Part of a small language model's weights.
Training: a variant of Adam for these matrices, 861M tokens, 3283 steps.
Each number is 500 + 25 x the weight over its row's rms, rounded and kept within 0 to 999. Layers, rows and columns count from 0. Numbers have three digits each. The size before them is the row's rms in percent of the matrix's.

# layer 3 MLP gate, 832x320, rms 0.0456, rows 565-636, columns 0-63
094:496468538536510445492485494475485498473490461521513512548499480465519496481469480512547494484511495515503527457503525492483508529535499506475468488531494495504531527528528463481516472482556565
093:511493501483518516428529510527517516524555457554469530487484510500488468486494495461469467519495509463511518517526546512521487487538482514511524513493468490509498547518539497530460526516468535
103:476520513487540491531469469514472511451490475548494500495475534454475523520523476504506515489524486477515489502476506487464513505526534523487514485519515506515495477517548553525522505540484492
088:495477493536535497482509504532500505485505457471486538487526513503526435486503518504516474508507490548427505541575486493486500505497522495499452515510527499532495508506469482494524524481470558
110:484514455511524529499521473489486502526485458479523505482488483488491505483521550475513479551539481497490531491499489485513508582462516493478521478492487459461529535478509495519529503477453531
104:528512440506548522548499507495523543480482462526537485463483492489451504502497512456533485459561512522536493511482473476456545531496507484519495503496486490486459513520540561459537542481476519
099:472473440487491496526484531525478507514517478539500519498545490457484499516490463482467493461501503504486500501502510478478499534510531500505498499525450500500507530515521505522532507515489543
093:482483527470499485452503499506541500517449464464517489516517495466494512487528483501521483454508518491477509450469451505506524510505534483498542503515507481513498460481493506472488533471497510
104:474494503515504510508508566509498522482479491518482516504513459503523512499466503439498468537512503500482490485508520502537508518488506536500502489524475493505473482505472502499487485511521472
108:508506493521507493485522526486492455474549458538543551517518549538491539498506493466493463505538482483506506490527509523452496473484511515515474517514525500512502508518482503501567521487530503
101:489522488486521531526547498449461511521496479511518488498501491464527496478506517455478504495505508461506495500521527483480530533530553506525497500512524505529530512515545566516539504481524499
102:506502492462485525513478483510563504504465485528507529498505513461489557519513574496508499506510443500512485493513455450512504508474520492526494469473510495540531555499494563462478523505500483
108:532517475508549502493489563540482510522455499505493497499483481501511490541512428451516487428536505476494487545504482487450518504475525500484465521548487481514480510498521493503531487501514498
091:518490517519490525533502484492534564464531501494523504541522430504499515505493516463512484493507502494519461528519503486572504514474507505509570476509514529478481527534572529519496516487498524
091:544517481500505527487489481513506507498493510512451486480522486460490516480484485512526479510539499499518505519488522494538512514471492506490489550490502510482505485541510501485493523481498537
096:520523470543541517521510491495510525505577491514490512466498496496530512523527505458531514476499519531532511515508460470474484518524539486484502514499475469491494486513492520498502506483461490
097:491520487509521540487519526538484546506522464516474495455539508485507523464518473488530461543558490531544505496496557487462534532506512524543497478504472449505462476532484528516479530496493563
091:484474522515516524527510500474518534469494496500479481544505501518525498468491472535506524546483452525501524493467519513500508545486509483461530484510522495503486501477517504501483488521530493
092:513519497470498508479537496512455517528515544477502506472514498488517537527540447482512537509566515534525497503498469493499510527525500535494517489534515518481494518550518489514517514481523474
105:449531501470534529510500491505502515558500492500485493456511481487465516463511484486540479471532516489492512511495491493509535537508502471502501479513512470527468550501517510493508538516484490
095:491520449483482484499475502546504499534547478507463532451466492490494495477462455540500528466523480461430506492500502513471526516486533528513480525502453455510484513470470521529488523479504536
104:495512467485552497516515542511501508552467502509482532531546509516505478490480484469480462452521455514486469464471491536477541492458504502513501512523469514481465563447526511461484502512495536
090:500472471495530492468490453480540498522509521482487439481468480488506490447519478473503528545485488519454484526498539472554540513491499502514541548506493510477515461549524478487509469542483519
092:469514460527507481520566483468503522493481527540450535498503486520492518474548447429481496534510500553508529510514506527474531536494508466500513453514479485497494497509493531463500524524541462
099:490514482491462485538489521503503499537544517522512517499496498473483504485553487532489454550527510514478494509522527457497488481473521542493535484463519503559479481495501544497514526567504466
112:495495447460510484537541537526501490534534499518554575528516482514512501489537529514493492502529511513475515464502515476524502470512520490542487489481497482527464463502493531456531512518494518
107:518474506466496505492492481496491514482540494562518534492486485496475517534539507496539510487487545540494521479462470536493522524455499504466497510538478465508492563486473511440504537484530513
100:465504472496499469494524514525464473500451492502492475517479478486488509500512532506472499522511474461484500461468537540538520507471527519503481537459490498549482524522462497493516542489523509
108:492475491506542508492498473460525507514531496553507538514524561507526518497493486478527491499523489526486499488489503524461516472515516562508495462544497476505503499465526470509503507519482506
087:483492505517510501471505498513526501497521495549506512498500515486454442460485443504479451524476481455528447473471496490519491501467508489499492513508485538490514483499508555500512508456450479
107:498528490476536485494486517523500524518505464496508506485471504469482493507509508481510486522485515503513491490486492460508478515504519480502486506557494499493504521500500554473531470511507495
100:454486527529493497506509493497509477524527465484523511493516506504494521488535454489430497488501509514464514508509526484492503472535522542508442472521496526492535511493516528499487527521529522
095:528500475516521513431519501500493523536503502520457519544503505527488475530516515487483487477500504509472484536530509492547515501507502494527469482521496507486457520450512474457522497527487525
096:515526474482507528510510526528518472497512520491500506494509499498484461518520500465544503498512513499489498472535499507521482480498494496536451484502478496528510547485507506485509508474527527
106:516508496510535540539475489495461482508512494537480558502455550489476538506517479470549464456525451534523517499484517509469515511481492501482466551495471505465477528494510518478514502561471523
089:460527510540494498484528460557527489497520494525533486492515500489489496472502518501473501509499465517491517482506459491532495514540531478485499474518489475506471479495490508490472474509509563
095:514531521480528490443474508526493487534489458523500513528535487450494478462518479498489451466495484512510495516547496457510519476522513488480510475529456517505523527475493583501507494466444563
107:453477507482535515468541548523502511521522472551535548472536483476506508473509501475469502517487453496481471477475525527487518501515477495562506493510485482510497497520487489461519481498451542
098:499511545499498480466465514487528493503508507467487543496507484528507515496496448513526509459508504500519485498495481513525489550491497471519504506522498488549462478500524509493511544547531535
096:487519504488508494498442481523499508511495467478497512500491480514508485524569492517521493477509494545464556454513513507479512489555494497503468485494508470530504536443497593517493501534480495
100:514506485469478516492514530525504533505515494518546508523529485501448527509560556452469484497513515537472522504486495513538500487535524515481545490503477486506503478509513555495497538508510478
108:438523508476505490495499470524483501506537470488516526478499489489486480456485448500509505522476520522511505459473491529479478460482498484524497462496490489514476513465519550494538499498501562
095:507482490456542470485459535496507482511483480517524496488483467493482487516508509499466521508501485497514567478494514503509539533499497520435490525485483483510546530483526506528506516533464494
097:455510508438537464539511552538480486533498474469541572502490506483491492492514494498475490449491462540520521500457516488515513506492521514502482476458475510507489508512536537561524522536527503
106:499504500505555507509504513485483521476507474487506467468445483492486553520507534475519522511542466514521523500525501534512472507500525526469535496529501461492533490540506580499505484537506501
107:512519541504508493525506496565510504566523455517526501476493483485473470493500475517494469525501445473479532499471499512505487502511498529501505438535488486523456537493502498464548506485483496
093:489496493514483552550514529484483514488471525505487501453506492474493490434528475536493521501515507442527530513493512496542513461500490513468525493518498478492500459485471495518484508505529506
104:482531466529476496498512516558488503510533499500475485470497476459482519461533502512502472497522492483463521515475535523436483511528516522503510491492507491561485562507513507494528542475460497
097:489534474519491507467475512521528518511513445505529528466510491447514492486456469500481499489513509542442503496519477468475522513515502506537516496488514466489468459462488550509509500484442512
103:495496500503515513537487494546470475570562477509499577426485462489495512456540479499501448471568459553521466506465494485526521510480497514467479503527479499551513521493514482496524533536486569
115:492518476502542521511513558466494536493512478490517512482514499494515472491467486517507497522518509513514546454523513520542499489551520497499494449520509471545495536509487498492533535474462483
103:513484517472516525474490495544488505487540480509488552506519553505464488451504496470511463486520449471489504466523474472512512496514480509518514539477489513500515506472545461510518517520515552
098:533486480514546536536489506498501471535536482517523525448461444486459509501502505487488523509538475484523515492508528511468492497498476522504524492540478470486509516515525484508505508530508491
099:520539475479534559493476511475524463517534496485500489483520503478470544486486540473502517502482467498519488517507539524438464530503497458504524496538464466464530466516477488483493501490485486
106:479518512477511504502521497486500549529521495500510509477470467486486457517513475460495534538509506496494511534525502540489498549519556455494476497571501475522537482491513540493529496503479546
095:475451517488528516529494508514456515510522458495495498501482510459488496469504459505501479470460515487517492513510474504483511467508506478500480493551501474479508496509474541494498502525489502
120:451514480489494504515490507500510537511528463503469562487472478463481541491473457512519477516526465533461492501473484482488544511477505519551488472492491464567453489498520488497527523489466526
090:518507439480501500485523479482540493463498514508537508478465532503508474481538480435534468470539530483518473479490497519494448509538488508509483507509488512492471504520501495488483498528509458
105:523500517482512540496503560538507529505484490561519508541485469520493457471524505447505529459492500546515568499509530484500493504525503532520497466522482425505471483486529497509485512529490495
097:497530471491472520541473494485514474534533515497527491481497428499533494459561513478507483495523510481452551478505520457528491504444531532488515464498511466534515499500491537485486544542485504
095:522521493468500523577517461459467520495551518499524508522506517497505531488501558466513481510519494461516505478504516516461496507503499568514494453451527525533532512540545522485509521511494505
101:508511462504547523495468507511492512500550485543490509494536486513495479473506502463454494451515461514519506485514577485542513523508499503458513487506488479491435526520535513503491524511503506
107:469443487484531519519474503551489542523496500495521463503496505495540499480521517509490469557500493540472489506525531544483509530490525526466480489535473478490520518491482563488464515554488529
103:532531461516509535493510520537460507487499498522512496517503455482515557478519485470463459499507469547545509487490537497506539517539551521495518505503497470501500492503499509499544488505496531
095:505485482480496544528506484500507515494514480527524474474466475483504553467520496492547462521507508548494531517493470467453505565489527449515515516513445470497480509513534508494511523515456499
101:491488496473508492523523510525486539479541471510543502502494492452510504507500491467483452491533513531490510536511499493511507513437515491500515523540495513549506480512505543500538521506491498
085:521484506477488540499521485536513497494516513472522508540464502465436476473476535499478516493465533465467476457515488484511503499534508476472483507491495484530494520518476571489506538526518444
102:483498451495511522531512553538475487531533484552510544458516467493457511463523522478492474491512536528486529485433466475482482460502537500532524537482481480506509519527502500482551539563477500
108:512548513486485546471495495540495496509516489555468503494511454473463513497509488451485515481553459473551507493498508501501505486437529505482528536496519501495510504527521540498513547520505553
100:497518484498516555463565531497523461519524481506529533469489530490477488450497508485502489508539532497459539479481502503499519551538552499537563485466544520508569496511525510495527543538513495
102:517506525486485506494496504525485488495516508529527501500455483493448468518487483518471515519545520466508540481508459484527490506509502515506525506519530516515467507527526460522533504449497506
103:497509479497540528496475479548480534513505527508495500495454462452491538502524514505477477530535496464522530482479511536502458477534505509500489493518518492495452507511473544474483488529484507
# layer 3 MLP up, 832x320, rms 0.043, rows 565-635, columns 0-63
088:458509449494479480503551522519502500478525497517520536473450544476511521504504508497529520525483499490484513476535514501533448460489478465525533514523461482504470534513430493515454476511498465
089:482532507491443487495561449449473532492499508475501499533499507515523495501466522488498495507477513485509500482484483444473519471474532502496526481490529496473467434480509476457501501553520509
109:516507488532494505466508519448498485489534504421449507524532474543458524483480514446507501517498526510507505526507545515474472531514488482505443518531511520504537545449486482487445516481494513
088:502507566475501509524493480510569541579535529525494509489515529527513532533507523480520497496469460497498503504472491510502510508505505493467509528516468503464504496464497464508462498529485476
106:469446496493512523495480486482488513517532534509498539484486522520459491522512471514525514483491541521462456481488455533511510440497512494549517496478481529509547475438514503538528525511501494
102:511480495496553517528534466480518537491485501485529488457489498526538498495509527512508518509510503494515518490478483464500486510492498474448512450494504443513515509496526513520545523496518473
103:498517473539504488513523523488519518503496504488517509548485476520515523486516490524450537501499493520508472494545546474500508514445474495471488520533493498488508503473528479477490529527468513
091:491509493504497485463548508478481475461504525499510502534473501489533529552514540494512507509518509466520516476516544479511466538509478486509519556559463480521471545479537464499507472532515493
094:523553490509487515536518478500514504490482519522510519474481552501484534493509506550470501474468460473540479461486434424512536515508486522486464486479482532431546464489499534503519476467496522
107:510464523483494481527489452480477499485428490514472455533500495445471496557474509523515501459485520535504511517519504462524495526508491485523495504507463499467488528513512506510527506543508495
113:507495489488526479466504488487536487510460504494452496512507560548528470445535497489488538498504545456481501517492540497522528473521513500456502488468517480481458492530494542471506482502509513
100:489498479500499490470460473528502512535460470482510529542490494508503498502478510520499489497515538524479522492532526488486490501498507461495484473529523488502434462501461539460458518499512505
100:503471530476508466498488492479477478464506517500527467479513510524539534532518507518502502505434517501487497506516466473553507507534499480500491520484510449483533513522472500488533478512536472
091:520504461506514513515512493488499532504481487523513493476473505499494512502512545478487470454515502508496491523514496486518484507482467490495525508493549512463520513492554482468486516507505465
091:534519491502490533497486492479521524539505511484473506504551497547533513473486494506541471515470506513552501498525476503490491441507520477518468491508487516485493527468482514539515487492468565
095:541488456469499549515487525503520510557497505513493489490484528541501493506530505503511477545498536531495545497444496478524457511522507496437501523500499499483539507491536475513525469530508499
105:537530538455542543502538464519519505487551517499445475470505500528519475508525500497511468499503486524513513456491478479498524502470536518463512496475517505452466469499506507495528553497502514
089:510553490528486482541507503477514514524508523537488525506488506475486575534529508512518528547492532511490527482536529526460519501513501496555464511492540518537466521536529523516511501505542513
101:450532519493480526522515545504449492514480470508496521469513495515428514471519545482490505554488504500486502503504496488447550578525506530489474479497476483521542469488475504495506535465519531
107:488489460447517480514444495516534529510506495464494516472447544492486495474485504494481536503452495509519495471465494497540454505499486460524487504491501486522495461522477493465484481545506469
090:460521522475495475531539479528554469503518550483469503484568476489499491505548511513505442514489489489498520509517506530527534519500491497479546535475517497528522524480488515509539486508523495
104:495458508507504473509465483473498501474529510532466479479523469471485538543475477481489498494512487512544514500523504479501497538538508465488522496456518517476477504498533509520519540519469472
087:504497454468526509492464535540485449494516512498487512508504469507533512499514501496495553489474501480562513476456500488506450503453511512479442524482459479506505508440522462489520495496499528
089:487476458512457541495557517497516483509488495524498507468516525523493554557458508496549515505533502535501481465522489515530494504527545488549528493458518482487490488513499476448461525498504528
102:539513504503517482471488512513480515496493499484476476478520473495552464504458532460505517492489503519520447511530488507466502501526451474481478507515488481477491468503514482504566450551541491
110:521491506504480483497485478541556476465504510453484467462498543520508530487458514464537497490523503497524502482523474474481517507489465465502561545492508477476546502509507487482495519491462491
103:467506567514508565500462475487496509507509487489498501470492485467496511483466487476492465481488533547507450472525545514491504471502490476525459493514480557473488516540468471496489504463488571
094:533490523481525488502485516476525453496502518457528517484549536496493540503495558481539504537506508486493505480529482502507472483537447496500519513500465529522536476485526511511485512519471452
112:516528506556491511487472499476456525555506490422509549521522493461503467503520490504524522572503503485469504500476511528517497500450514489525476488532488531483480498485510519487489496505519541
094:493554510455483502511494506475523474510482541516477473534515473505528488510439555494464497509503518495509545503522472535515501527490516522470489477482520464512514497491484439506540510473484509
107:497515530560490498500528518531541466494491506467483497570528481482440513491466514511504482519497499500415494486488509525538455514489467531509508483488528510497513540514498498497546536490491497
102:545533511450499483472444503480496557508482518527490509498502487474526501487467527512516466493478470496484530480471509509536501526484511467487567537520519519510510469498525468524532507478446521
090:521489554496514470478505511454485516495516510498497536499523457494508532451525516445502504492473480474519479475494489514496483498491506473490533467467492510527476458485509544453502497514502487
094:490522523551514507546476551472501512483478510508495486547481504492467514487473521482506498491506486471463510540499524527480500482485516507510497521535479518491532498528488512489504504490486473
106:512423514531528480539481494482522530498518495515499506515507487480527499510460505511505464476507482513483514479480512504507487520515507491468492503504505506487498549478496503533498495498517453
088:481505486496519527455517502479495501492500494482500487529464533485488480520447507471475502466487508492518466496483515500490498503486499480527474513491480499535521542517542447522520458474488494
091:498533501496521492493531504510504463456510495506508501538566482499518523477456548470487483511530512523538513429519481501496528483511474504518489466484500531559525529505488470489554493495500478
114:471528558537515479486507546487455512526482491506525511470537533485523484458496530481522476505507503468458511523499481496514519482509482507516461483491484526496466481514470495494507492441470507
094:481463507503499505484500488520461490509490510530507515539500542470536497497508513476513450479516485436481458536472520524500522522438561522499489468494556504491465453537479516465519504504543482
099:496491541496511479491536495488530506523522510518479534500502491460485465502534477483508523492535544535497496528472492482491489530492527505527492496515501512459489499523497522461488508533513514
095:489421565533528542497509481491504491475467508481512482525494490510513504499468483518485569565497468532475542535523516503520447520544512524520531509509528481466497482498536453512481519455495561
115:450508518513526497517519493500484495555481475486486514473509507480458458518500466532536478515489525525479506505489529513507509485524505493492503447449466494509455514467464533552489504542500519
091:488508484503472490532530484527510512490504484502520475458513532523525463533480493487491518501487492527501518528512465479447524468500476500505509514487436530480497480474469486475504471457555523
092:482537517485498478492513500470484515516492427476518463534527480504494519492523509497525502492455509500512482515482539508466468533538505506501448551484477530499537522537539503472528521512451465
125:483431503522505484547495462481528530499511491446488483469534476482493480542494461535526466550462520515467512502512517502519486512525497485472474458482507501503478496504514534444505516464460501
103:428527480521488510481472495518504525466491469496504540519479524487550533492500498501504480523459494512485472535480490550481516502455508474546445556499494507517489543476513472418502542486468491
087:531513468559517521533515483516516516494505469507483517484512539510528478505507519488509483491502515483482492523491471513533476461448548471512507441509495481465474501505491462522527511495463518
106:476480510514500546474472511534515529526466487461500508493531504538508487484537538518520507568474499452474491493539486517506466529519559526476477518454491499523499515467492534483520486498482475
103:489446507492538504477490521480507487497532493518521490524458491484507484480452496517504530489485531448487479488442470496501508538525475476560486472514484506489478505469473540503471469499519492
103:520477479537510486524509447510493463455432514519493500495524500514490529508479548498548522492509511487563505455495441518485508493499510513477492523471486522457513465497520493552509507434481455
113:498523467488478499487520494434509472502484524534502519498523493491528486508472520520508544500556500473522502480495510521519522524457479494517523489461533519519527540521489459504517514464511534
105:503534457473496477496537484523530558487509510505487488493511466510503505530542519525549503532554477464498544510485494519475461498486507444516567493482527488533473497522488497479496499483508524
113:528520499520502468490495518469506542505486503527512492501493491488484443560478557479457503500523518516558493479517483507471538496515529551515507463515497498479487453529500517549492512495565510
095:469496509566511489536520482483479500483519475472455496532498521498544535483525464461478489473492496464517556524466493523505488499492545484468506521537490496475529478541477513494457503493457513
101:455461498504505479511486494503477464472527512457520524527514505514523532493499491521473498518487524494491523478486459523485475521506512460483521502477491529471468486503525534535501521536485464
093:555473490510488464477465529505502507539466499482485517553500503516537538552517525524525516524509477489505459511505465494523514512469472473535505564503526459497504555508500467502488488530485472
126:504547463487509496508475448500467546491483508480489495458501479525491500485479477492483516507503476537460512525477517554471511494491559491509508525481515491474506455480460467502462512505548476
085:569496527478509465507464514488508545495480490530510470463549469504506503501474510480472525519464498483542473538495480532510532524518503512524468525484504475499522451545501486500461525503511506
099:478500539494458480489477509520470545482509500526522464483492507478539522495519493521500501486553503483502494501511502492526519536484542491483527494476496505555516529509536497501469500511474509
096:488468516535491483494521517497489486488480505507478511464502494476466513509495523545506493469491463535483491538501535489517515485501502485459514514490480495496499515500499521514489538521501455
095:481479463518484529496486494488485508515491494517535494541523453488516543464536497489514496526531507501525521453502532496455508535498497506520513502494489500540511507531506503504507477536485492
103:495506500474511505511472512501500543534540463493461483499533479496509441456506501467479500489477476512539507474501514480521516484543515521483487470510464475519476526477529475494464512510507493
101:504495512443437501511513528469470527482503520508543471484536520483469482505518470514505510490514474562480470477486532519501470502475496482499472539485495472493509504498534474465532479504489489
105:502498494579501513522458490552517490448529520522441490463488468452481507452489516468510476504504544473507497515485521482454471522459492509507468540472457522466534473512493531503497521498479492
100:506505474481528501554500526513528480472499510474502541479467512526528480543498551489476476476479511492527455541548484497503546484476483502500482493502471496553508549533528492493535431463529520
106:518478512488502476487516473505513541503473529503519514466499524521501514517494483535543519516473452557481471482458510510493482491520447487492513543486568498524502469468485471486489491492477472
082:509527472509493498483525453480519544463508493503496464493456486464427512500519515498504486473507529520519529522500470466443540532518488428490525520566493509456560493482552512487520488529472527
112:486492537533499492526508505494506531498478519462492439513499476535579475474494428513507514468517492511473526500543502533504522511506509530455505501522496503516505472489492505553487509452504498
105:506506476500493523517478492533483526502515502451491493537494445479513491501477463500501511498523469549523486439510505471495500539508523439512539434469475499526511535501522535486520509513520516
108:538513477551484560522490509449512518516515507495482546466486488497463502479495509534524451503524506461516507501505470499505456480536491518416490478535490501497512501579510517445549505470493517
105:463525509490508468519504528479510487549501507503490489489508477471507478489514464520475491493495510526483543511501507500504494458551480515498561470478468522490513508527528495478498513471465537
# layer 3 MLP down (transposed), 832x320, rms 0.0304, rows 565-635, columns 0-63
091:516484497472575488489525500539462458488507439471488494485511476518474450489468473457479463510559494512495491532412510529518523512471487523502498463482469521512506476532478480507554480519490509
097:441471467526482499495474509534473488533519540529551485479475486472513467497534459497524503455544512531469508460524511532512509493542472482518473486475505470492520534546533472505491518525505531
098:506485496440557491503514503549496503458520445446498486504474509484513512476512481484488508548509492516530481455501511529512497518518461521526491513476511465527475461539520474500516500510499509
093:473506512489496527475514502541471458508538515515482533499506480488480503532502504486530487508500523465455515518533543488522502486506503512506499516527532486519467522535511493479539521450520455
108:504502511483491528455484494539524467507542500493542499506492556512504521529462505514497481464513489466472495525514500479515502478491494572498526464498475493451557502445462513501522494527511496
113:536507502478517559521495451436464533464450505516493475503493478502430509469485492510484500461483473507492505494547536521482492516505484459501494492462497516515540510477509488509502519537532499
095:473505567537484433448463473510506470517506531499508516508514542512466506525583455523473519505501477525455484519480487475477504500463485501517518511502538500485499474521485526502518495538521507
102:463475524545516475493494489524496524495505442486501501474485523550484514504488467503508488481465471489534505478457549514536430520477480492481489481495478501547539520506504452500492462537506506
097:543484516529450510474511525495498514467506528508518528497528486542514501453529470488495445452513475491516511495493511517505478522504512501481466493471494509498489528513484500477522511489509500
107:505500523470535493515475482495517478494510543513525509498524504477506553506538499477508483507498440500469484471483487509507472521482504486515501465458511502474514496517526535494491522540496521
091:527492536541524474487531460575472513503544549476505509484507476520520516468548436542532510493488507553492512514532519494496488499516529492467562524521502526461507507483526488521525506502498501
098:486451504523522504524537466491531484459491492484472489489515441482499501511491450468530502501546510554521504491513539525469479516503484483491480528481516494470490504511487526518513499466483481
108:486522512472490466508521534508464478526495416501530506496532504520521526471523503506513457491512470507493517450482484478507525495478518485507498499524523482462510485487506457545480511508523498
091:488532543509429534499477452448473529490490513552508490536522517524507534467456473544502507471478505477549494509467484516486512531518545531525506517519526468486478499502473456483512444485519516
101:545487501475473530458538470511494470435557473498505545507499525492505499467551492447549498467499489512514531516529508534497524504495455510510504493481534442526470489490492451486468521491517491
092:516502530451496498489515514542538441474502488532544478517522505486494522549479497483536510497504490513527501469524488489485482474508528486516450494484488518472478500467478483522484481468471539
113:516501471472451508483539552450536503531496474504519516467511454506473491446519505495466487499471526499487489490512537510525476562466479508472478483519501514527540493467487513542506517515515482
092:514470475508510484494457492520451499491510461494499496509498536485514476490518467505508473450519514537452543520467491472531502459492468489479503509496473522500528508448505518542517483529498513
087:495469491462555488500485523500549488497528513550478502508427510502515445535492487505492482462490477520505534482470501494557477452509520493468515470475447489510496489505509471507535459557449516
101:483497506513561476481522497490520499469508578504506498541547521518519528495540456524477517526505490496474478514541487517491492500510514499481499471492489493490539478507495480473460522526525514
096:484470471444449549494500480508512514489512491507495503500484560493468497529491509481475500495478501498468496487506504482507486492533518487454519509491484543480469490493506535519489468497507527
106:474526528495538512482458495467498466490520529497510488513505485509492535480460495542491522483480505480545504509466502534493475517496490473511492496508487465481559516494504508508474485513496508
089:503514528545516504464527534487481492510486471494513518557529535498469486454494472520465516491533479473504481494457514495490476497480551517475531446470506506517502479488466510506491507526496508
095:482503531499535463469504488521508524498503475463545488574510530514504492522522482463528499490504505498492514498512492545497460509545493483459515521512467461503542525473435546523495476516495506
103:479516487500477485521515564521486447529544540517492488514495533516491514472530504528510460499540509475469513514527556479480481458478501551519513500496533530488506495498473497476457498492478509
113:465533515528494528486527492533462490484494444481492523467509468528533492507454501554493514509508498502501531508516494508542475516500461509507484506490490498462522487439537465511554497505496461
109:508458514482510489537506529490500492489531534533547571542538498524472518518491488515456546505469496500434479545502503485502508505530512521508517520484499489503500487468483533534469505467484504
102:472490522504475493438521468483522509493495482486465517501425489521487493486504457526455485501465488521490485440525490455497501509491521506540493508496477493477494527484523513528481500457517505
110:519525506558524527462493455436492500517521467483523486528483462472507493530532459504516526508489519567486473503519469507534515511534467495499507507499474493508483510563498500474497524535463508
096:501482496496519489464514544476508499501501400489482529490540486497463446528558471500458494488532470478562510486493501486497521446473480468534504532485454490490490502510469514490497485492513463
095:496498474487528480506476499511502521451547493529481494518496513500488499502492522485513465504485489499532481496508489517498485514441502490541471539508467501507522537506500568494522506512502494
092:504472489451501513512437498488508474505545434495539533484487499544536539468501472491458466510507492501466508490491469471533498498529515504489484489549474497468494481524496484515470507497498504
085:516509482524508546465489482502480490507489456507569512482514461483481520516470516555531513491519486507484491456474494554502500509511512478492478524457484548525484518481542486494523521500479494
100:549502499519496460482490507534447448549482510490507496463501486454450515516485502543514509493504512487497520435506461498519501501496520517483456526461519546467471506498533498504516498482509512
096:496455515482484508516554496478482525460468577507474478557515538444483456482517534540474538502497472500480485523492549472477479481536544476529510506479530466470530494477464509513466494493523508
096:486499502482519501494494554473482449516526471543534509488438524512508501522542492512526498443516537533476527487505485461480517489502533564561524497479519459543485470539496478488479508531469491
092:490508498496502497486456488470513500491465448543482477481522501423516512502467505472538518448481499517511467501504516500547486490493473487537509502490496507476481486492495495524508505484500481
104:496469482501488539480498464460506493487451487523503468490494485556515512510489555486519493477493481510503488547474552488517461474474484459514470511472513533511520488509490484497532505504480523
100:494488540514498477500523454501532500520470503531498525528472521493483487460456503515516520482475464514494489485513512516496485478545518507491486534505480532440576462495503501516456518516497487
102:476529476492527518504497474522505508545515537486499507485465503566472477538520512503466523503547475461490508504470531482513488511447529517498510503496468540495506470504507482483502516493513469
101:529454460468532486494489536516478511491490430533452480518497459486506502537476530453517457435520493488496504494497486528480515495525513522468517522520505511519538451488503493525525497438490518
100:535498529503505514459515534478518485510495553567513457477469467520525488539493517522479521477514481494535514504527503461495506490473511500479489491499522520502516486524437472494482474575532517
100:509512514504539513485485517457495489514507508457471519512480490478469499504487508531468492484514504510520519543518546471493521520482512526481550484478533520525483458519507529504510498489479513
097:509544515488526473444505542509514491498520465503505512533499521462495508512540494523523526482510464495483500534492511527483548509506516511464531473485531477504528485499534517533474459545509529
103:505556494513496482500477532519530535485499535477520505485485505474533502472527503477478458498504509496501501505483489463536469491509503438491531505471532513500493505486515508534493527507550497
110:504475532486515468503508463472494471511498510496515536479488469487490465502491496501517513502466499508481506464515505497492489543461478457453523462501465518507494536524563488527526438524493488
086:519520518524512522462546529491503505477518461478489518518463478482441517509549472522469526504509494531554493512521538459475530499556454485495472462454536507484486501475505497466520487473503438
096:514478488553505467490527495468449525504520478460522469475522497531502492528459510479512462491484507567493509495517466454522483539511498491473514492500493496521506488501471475517538544517487504
103:514518461462505500486515481493535549499514515438535510526485503503467495566490464455523533523533544546560477477471519464489485533490498489518458479439477497479498499501482496502541488506528492
089:521547458474536504535484494524526536439505447533532456474539497472502518503504509493528478549497491512458513501485485516522519508535492449463471490538483479483491505516498524511539489503463465
112:548485474469476474500487514512453549491526533486511548517491501454467505539520475479450484473505498479483496566490480539504489507538550528491508455537502523524521517477474492495537504498530471
102:506509502496511494519464482467483503502534516486528520494452506432503450501465481500534510486481494448505524482495496528491546482499458489493501489503472506503507478512499512529460528477484481
099:508469499520526536515512519563527498523505423473498533469498486484491557522480516510517482544524497522481506471508493502526496526486555527480484479500537501470469477486489507480493479506502502
096:504471502548534512513532509504493517516492553518492537526462550483511457502474520502472523495521527516476505500500474481467518501519519507445508477445520492470520499463487510497523489479539502
113:518575496478442493510490539489480475513531545553478526513476509476560519491517455469527508522470476484497481464539488501499504529501503493514519491507456463507471477498519444505491482473530480
086:472529489537539496451481514484476482454483464545468501480500485513481510510552511503514467460531510520514540489539523478482508524497494507516501489502501507494457506497456460518480545508508500
125:498501481501513481522476477462498508532487546500506490460510470506547495489488488469492528434512543544498506482486480509491485505499506483520493477471539483498512504498495438523480489533484509
092:456528503538505461514520471517488474500506531489504515512505508505489491485508484472505500533527507521481492497529489496480562472460523493531516484522551485496456484504492503488546486477481514
096:496495472464495528492493509504476466523514534449522553523511482469493470487508500480475472499514562510503552517499520472525484476543506459486472518496442514462465485469519502552501519531505526
101:493485460493518498488477485506481526497545493481482503479522487445499469549474456476477481537453486475479487503516569579548471519466517483497456489510477478562527529479517513497457511491480532
091:458541476522487514468443488530473493500459551520479513484545505492512465490516476495476496474493499480514532536512479533536467509502545455509514475532504513522483497439473485483533489464500493
098:537528478533445539520496488490487518488517485502535463509509545510497526511493553511505491473501515466494474499455491492481459507487487499493482549518467486539523517530496498529499480503494533
095:475488484462541466465517462506522450477469558483543527561458519523517485474514507505503509477510491537526468486522498473526505506555496488534535479533464481450490501527477525518484479493494476
105:500532552513516504525513532508524517500456482538497514520493522487474480489512452519561557522503505504474525475531494513502492503474465501503518524507489511501515470491501499467499516488529552
096:496450519501540545491467505500508516513498533488472477517501478488486486466495511496512517493496505511516518476517492524507525465471503468501500493513519477509474485497497525549446470487520565
101:520505522525504483470471512524457494510459479463480462539514485518534532502477458488546492472506473483491543483529517532528513515514502496504512495523541508497499526453520491506497543501497512
085:485471508501483529493497502520469457547503533524492516477533522530519497503454516526507521501421473525507432432530520549508498473519490551492482538459523498509520468460496507507476443469474515
096:486557490510496499475510520488504524513497531524477484492479493555495441506505467453473460516506491498469487509449491539513510493533490532527538548510521485561539494526476495504482463489541484
110:465524543479518479499521534554468501520495525483525523518523525472501519489522546522495474528469474462493503475507485495473500466486464533536498479514480484446521480479510531481523495487492500
107:520497514509462439564502494481530503494502454528484535486474522555510482481470519498531539495494492498497497510528487495444527530502469485533506553518491530515478515526470496467494484465535462
115:498520519487534496510487507492507488497509466495499458461536524498501504517463499473484514526506525476485527473531528469499471522479483506517544485484493498512495510439476532514457514558455512